From a checkpoint of a small transformer trained on Wikipedia.
Training: 101M tokens, 3083 steps.
Each number is 500 + 25 x the weight over the matrix's rms, rounded and kept within 0 to 999. Layers, rows and columns count from 0. Numbers have three digits each.

# layer 3 attention query, 96x96, rms 0.0658, rows 0-31, columns 0-95
482481507495485505477485490503479477491492504491518507523510498518484505492524499496502515490492533504512500501513496486489454523492503498524515475506477506497471502499500541497505512514503521485491510479504490513513496460481511476505506521533491487511506521496522483496494490507511502506
480472497510493490491483488486504513483506516507529503492519481541475494488496502491509536486520503473514514497495512478510491487477475520521517493493508519513507495483475522510471527486469505473470483503523505502522496496495504494483511509493515534484490534479517514474497488517501479491
518533497483496509492512491504476503500503479516512508491491520511509516508490463512501481472481454496516508487480502522523485496497528511498508487501505502496497480476485501482531495524488478486490481499534440501499495505488471496475511500487501490510469481507479484483507511498510488492
500457505500499527501497489496504511466512522488519468513534486491519505486500496500500501499517488499502522491482480519502488500483490492508499498490470484498490495467490504478557491472483509486484486466523481531515496515499498499473467491511520516508510501504501513510479477526512489491
481471465462502497506503505474542479480526479496480495492501472494496493484505506499486536518471506475517508492491504502492478514512512514475497485504485516486526482501451483483514503507492470470491476522499471470486485495512508519490501487505493524511513488500495516522483488498495469512
469454495475480486474477520514507495515497495495475517535473491523467509472501498473502487531494490502495474548522505482511473492482529502485514493471481499515532509480494472528483499519489498500481511516473494500503498492470501515484516485511505534483499506517489515520510516509460530481
519458533504535512470488511503507496512522487468506470527502490510493509508525481468512527462504495498502490507478540474526463515502502515520512485528482510505494485484499505510509504537479534448483480502497484514513487470496496484538512527504508468512485486499472511515495485487469531521
506516499516474523515503494511493512529477479481482500496535513487514479491510508497473502482487478509516492522502496503480501484497511498506483513515535489510493481511496519485537469484503504499461482503521499519489476511530505510518485507482495482524485469480500482502515517504487476502
494469497517474502508519498496465473482489477464490467519517504499496503461488511491472498488511500460477470507489490494519508448507469488495484527476476495508493489516530493515480480505491531479501499500485485494500497471499497476526475527507484473493517501492496515493480514500453466479
514498526525513521499489512472522521501505502504506497530518516506539505477487481474487492492486520481484483475462521494511509498493503510501510532489489511513524504484504510498489506514515544479483487533504524535507478509498519477503489487492501508530487462509479509508484505481478513509
472507548501525490506487504510508506502508525522524510490544534493522486492517505521521504513502492518532465503508545504476508501492547510520519503543508488509515488505499499547499494511495520525482472511511499519479511514500499501510485487483505517490530479482507507515484496487513481479
523527505496514528519483488490487499495517513498507514510507518508497521508487504516523491491483453517515477495496504505521506510493546492503522514500513494505506485483500506488502483483506514508499475496487454518476502512493503485488509509488493475523492492499525495539498504519501488516
522502489506491469511514497501515500502503493494462510504487533510495500511488496481485482490491474516461531524486517488540514472507529501470491508490509489491513487475504494482499478487501495494490515498473470503485530483514448514474518472487504502517502505509526524487509506489531492472
531525503543516486489515483464510469513524473476514484484519490475516517494486504495501528487519466496516479520497487483510497502503506501490493481491501479479497486493528527487483506512519517473490501485501510515495537460495501492520493520507488528529529529490488519496501492477501504507
488478460495505543504503503512493489485471515488475502530488509487518487512519462504485488520454507482484488534526501473503507500519506513508470523489489498495485494528498481523512477484476499511516501483484478504522469503491496524512499490504506473491482501513529510518465498505469476525
485513478531479490473486490529495495529498515495520503480507555504500503501498499533530482479493499532510497488495517478496524522509497495487487491537516486494493492496480512473521507498515471539497473509527492518489521509537497537503506499515514503543484481516506500482475491489531501487
523477496461525506515493490503511493489485498489504492501488463478494519508490499508487470504479489489473487495503468506487507529499508523499497505502477482512528512501509437514482472498465538527506512490500541511507466494494484504484472527503497534487497523506513539521497497498501509506
479511502523493528492512488500499503504477485504513486470510511496519500494487510493504529489503488500471491488524461495483542480476489516510466513524514489495510507505496499486495513510494499508497501516520490481506493456484473507489508496499486476488503496488479520500484511502483488531
531527520496509500500482537508520503498545521491509511494455496537508520531483489487502491562489511506494476513516476473483479520543511537491508488497482475520497487505538502496497498498509481514505484491501494498493507500468520515498485457529509499496528537531493537513485491518523536521
519501481478506513515448491490479530489505520470459498525492507517504506492427492486474494476480493506528519473507493511505527504489482492482498502499513525515503494471527485509483514478486512478518525484514507527486523515466464485470515524505492500494487525509501497463499538479501515499
480496484495517531509520456526496494483471540479486481491482507522479495506511514522516495506510514493514476506518492510495519472516443517475505488507497493482473495516519520498501500488476488504524486504461488475495484465484491521510503496526503458470482489506492525502497471536487482497
510489513512524511474527478518514509498503518506500506503539514511498516502487518496528520493495505490506478521480503496496517494496491468495491478498514523513508501495534489481474511499505548513509518487503520520501549453504514506517497480488479467493566493497505525466519493523506525488
471499506494522500507486483486499504510501487494491498492502463478511503495514516486485549515527501496521488476520483492465473486467509509509518500487497477491485497498526546499487500489483519486473513532503495518503483480494509482497494498494494509478486508487473489503528489524485521496
513476510484464498491492534508487532501496518511493474515494510495516497511503501501496501519503515499511538522465528502505458522534473525523498513518503520508507504477513538513509529498499513481491483481493513488530502501458509484522489520530507476514502488507482508487523488488489498496
532526533509488486474508536507478508508481487537508526500534494528490501508513492483500491506523501517512490531499492494494507489516525523517524488488525494522527527537513486500525518490489497485489526511484495474495517492509475493460488502517485514493511504504504503524511506495483524515
497497486514465503502508489507484521542504500488465484516520509510536510508495503507502519464512481498512542508507525509500500525462517514491486516474493471521485513479497513488510477484497535477506502497530483527503494488516484463500509513491526513529492501515511479464493505488511481531
496511497523532506512538468495500483517506490497489505489517493526506496497530531515516528501499517509496491498509486475445503514506500513462498478526513487508498488539492516490498504499478481485531476526485496499460491466521476494519510536489501510521514486509509496515496494471511502508
492529519510519500514495465506448508534508533480462500498478498495492505526482545481519489482543486477506505472514484523537529482476500470477519495448511510505500500524540492481495491489503519521520526473492502511495488510500516469523478490498482485466513522515510510510522488534490510509
489474515490482486487474529522507517510490494526498497496509491491483509499525513497500539509498512505487514535525487526488472533507502502541503477527510529525515506495486523519491536533480498523465474503547509504516473529485531504515510512518489508500506509514512543509515509491501521516
469503478479518478505518470472483486508475482505500523477490517482486476454512493500494499476472527470520499491532477514508489466509509501484507462491532495481467453505467552499509522506496472501484493496493490505504489503515488492505456518476485511463503487479497504466510504488475463482
525489524514514519539506485518491496491509480509513478523477465510500520526512516515517522497507473471514507516494505512499475531505537502515486519511503533503498485501515518508475494515472520492495482500504510503512480503502511493534504538520511502518483516483501519536528495529487510504
519475508492471469488514498508518488508519488484511490492477499535490502490473494491485483511527518478515495518496495474522484494506499492478501502480539512513512489479486465494518511508501476480508473527491509497481510500496499524491485500509508512508481513502478501492524501504502485494
# layer 3 attention key, 96x96, rms 0.0651, rows 0-31, columns 0-95
502537488510490498474512469497503479473496498505521471523500505490507485500521528493521530511484537489506505531498497500524494510482505472511500479512503509476488480502513494513505492498507512475503475475497502499517499501497506538501488500498474490503510509504499495503501499492492506482
482510474514511483503477484485515504499507508522516527490507525483480495491500516503516530499491542492501479492512495503494505509487478505503460508513512496491479489499456514489516500473495515508485478503529504480528503508475484542478518490495526523497517508474516492479502511491516522477
510516501473479513489511495503505507504467471507515525511499515468525503508497469479505511486493503493508503488522517493488514497520509490500491482505492478488505493502484496474524478513502498518507495470524490512483517516501492467477478490507502512508476487511501503473481504524507518510
504488528487499507489532493497496485501499503447505495534502511492501504486472485533495493477496488487483505482491490478510525528482532528534477499494487508471522514506483480493527491503473500507495478496527521516526502496485510517493508498488496525502509526508493489483473481513514538518
502488486461505496533512502502511528495545511516508483501490485499534494493483491506497511532491489518496487485528503501494490520494504518501479506521490496515511481502496520497486483515463492491514516489496494497520484519484514513532518490509516502501505494508471520506495493492500508489
501502459503487463503512514529499492505478505501515500523500481502491517484492514467489505498509473471504458513509476516536517459476508483511518503503533499523510503480462493501493486473516475505502492496500490506506474489490469514524519496536492467503516496508484514489495547468502519494
523537489489483499466549497479505504485515518463515512538518495486513511498528469490488511510482494501461487507509504495508554505505505512511484476530496506513463471477485524527496486507512513479485502498502487485493506473533510517540528519470464483512494476525525515513489515483492529542
528478526505523483495506497489487513534483489491513467494514500497491520477518491514489508457507501536521510485488501500507508492536507523514507507486513497496495506511497494506522523497515485486508471508520501508501507484493493494522530507499512516495510496519501497490514484489496475507
528499511501467504472531500525511472495475478485510504507518490493483488476500531517501488514491491510473503517493484534498524489478526514474514540508498508469459514506516515513481484498519485494529503538497513482519503469497514538520496506492481462499503485511506536507529497475496510508
522486503499466495505503521488522526501502537484512501505525506508511542492485485501471492482480474481457487494475507524503525518502505506505495526513516508518491471495521510509489477494491511499463493510510478512485523492520501496503516486511492486477494483515516509496497488476488522487
495482503514468496528487509472507493513527513482518509480490494496508518476541504503523501513517493519490490524523552498509476487526507518515504483497520522497509496479526498487494496501465531503489480530488473533516509510498489501507501497492485515491481467519527520499485474515490498482
526515520474477531505509487484471493518499484494507469524508521515508510480517466491524489465490472519501507474496502499505480509506509499517503506506488475477522515499493508499510493479490538494489482485494493524520513498505486498500507512486473507512492476517535488500507492529488501495
509506532488506486526504515536509480524479505492506490505537517474490494498485464483502494491502475553521504468518491520480518480484518526523512504506484480490496513490499525503503498487516495516504511483477484498517502487506474494515467474504528479516534516514500506500494504510507519512
528504511489539490485513510497485498505518494480493482510498489506522494476526509502504493501505469513503527500490499515495494496490482521475506494517487484484480497514530533495461509506512519502491509505507491494532521505542479492490521492483492469499511539508496483483508495470488503505
498474520493477509509532507514474472490479517501504481507474471478494495487481510510469485485519527508512497538530489502505521495512488505527514509520512485498494486518487495490513507508498487497521515499491513497525498481462520507534505514501510514479474494511504542510488514480482483505
481484500515477485521514504489496490534499486507469485501507536481472492499520464508519501494497512514534532518506520513506444499530505506528493496506518498514501495497491495508509518506499527503498458505520485496508530529527510508478499474495512548501451501499507486500461472532504473488
526487484492512476509506479500503494499495512482464507491513492495489513514485494497457480508516493501493499488483494481515519519490530510498498514503458494508536506502520504472481504507492495491486519519531533505533492497505502496520533524487495490502505513508495511505499548473464513477
483498505487498515465501491505509501492512492538501533480494493514518495517498511500494510489498487520486503506516492504473491506495501481496496528502501503497495497496494506483518522520490500513467488500522487480474510494500471509494521488485500526484499499513493502520482508515472490525
504501484469469522506502556525534474498531539517470495507494480529504511491496522497499505535497535496502475508511452477493480536508476507488490479470495472510533496502502483498489500491511500511514509475522514495498481517510507497502463458549480524480541531502481513491488502518479487516
515523491539516533490465484493493552497462542464482502516544508504499524531473473491497508480501506521516537468512458504500516506494509508473510502514498500496508530466500517481522484507517527512507524484524485519471501470511460510502510501491484504483505525473509505495469528515500528546
491519526492501502497513466536470472477469478518510545485498490507479479505509534510499465505528509506507482501510471468485485509489480506498480494494491471502493494495490488510529490514475528488512486500484524491501488469474503524503481496510504515490492489496463523506487493504486485493
507509477521533491511495478501496507503490469514477482501496495509470511524502512512524491488491490512487510520511482479511476480492499521511499482502491481483495474493519476504489504520513496521476488514495499484509523498512493549452483471488449550485534525496523500505494525521493474509
489495500488517492485493493490479505495508506520525506470476471518504521489493544492493527490514500479480500460478490479516496492503500491477477505502534506495495509487489496499511515487504494462500481511529507494486478474526464499537514498511493478500509520492469506475492504484493514530
494522489488483492508505496496507501478508535469487510525520508505495510502488487515505491542490509485481505502512514486518536526503489507488487528510490506487486491482491508511510484507497478513495508455495517484478514484458514510516506497493471503502513502514499500485524492497539485494
531507494525487509487505505513515500527512491527490495499497507493506533476522493492494521519512489503528487471498482474503528495506479492515529501478491494488496527551516512484502503470519496517472497506503513482505504518475452507491488488510497495508518490512483478524513523522519502491
512481533501501495460516469543498524523480501493507484522482493458491509511481501508502496444488506499505526475479485507507507493511477522481499501500487474479493497468483504482518509493523504479547493490503477503497509458502467501529518516496477497531482540492494521437489501489511530526
510504531492517498515495481492495513499538495517492485480519489483506513496526525497486507523486478536494493485509481493453468515513504497485493481498486499527489495480510505498488524503490533473509470496476506500503500516526490502512491521502490505499504493488493498509496481492480512508
504498522506532505469456474538494485504461462494482498506470488497485511481499517490519507446501509506508477474455485488500470471474504513467529493480484488491477528487519503527483487479511558501519511537495488520495481496512506511487488514482457484495505512474506488499515492478506506515
499506445511458481481486510494520501496532527514488473500485479514470526498505495480482530494473541503481482532503518519496493497511526500480480489487506543506515503469462508517509515503504452514473482467536466485493490503471513534502514490502443534494506496500495499524490523491517502466
517485517492537477510458498471482488501490449515549529451513526497490465478530510469506502522528543483496527502492496482504478502487512502477518477511514499494477497483515509477515501528488499485499496493506492519534469537490533486524479489482510491475508526506478488487498495453497484495
523500499481522482505522459493477501486495495494490484520513482496526505505494488518482496475493522496504471491496505479519524508488521495496463511512476498479502483488468507522491507483516479498501494501517530493521494493491493506502531521486457491504498469504510508496520519485483488484
520490489492479492510501526518520508481493483483473510511528521488518496517507505491503497509489530491491485511507485501477503485476485526497484495457512492526495510485496511520484484486509470509483501490502500481499485512503501516497480479524506509520504489468489497504510502485521486465
# layer 3 attention value, 96x96, rms 0.0653, rows 0-1, columns 0-95
497498482477505509476477489484499531482502468501486493482504502487505487490486534503506496475485499514519495530519507479474463511498522497501533476462496502482494524495507498512483483504496499485494500508521495488499506496531493510470527516489488519476511491500525505493467526481527475492
480538494506507491509507487483507498523497490468516507486489462493504511463493520516475515495501504505485497533482473512512492531482510515499519500510533477523514483486517505504507500488511476510494503478475487451485493482491531510515494505505501482505477485458510478479502505475510538487
# layer 3 attention output (transposed), 96x96, rms 0.0799, rows 0-1, columns 0-95
488473480525480465516537498481506465497526514496473479498452492485504510470481489500486491526509501500492494483483494498526501468501479523493474499513488515475470491530490499501472515509484486535525486486518531513500472503471513471483453467487509497498488474496489505537524479534505516499
518477533497472492500506489487487511503516514519485487518503522511488501526502530493517477524501529487485491468488514480510508503537498492506495502506482496491486532489478466492472513512524497505484494476501492542518520547513470480472511466514480545535561489525519476519506525502489453502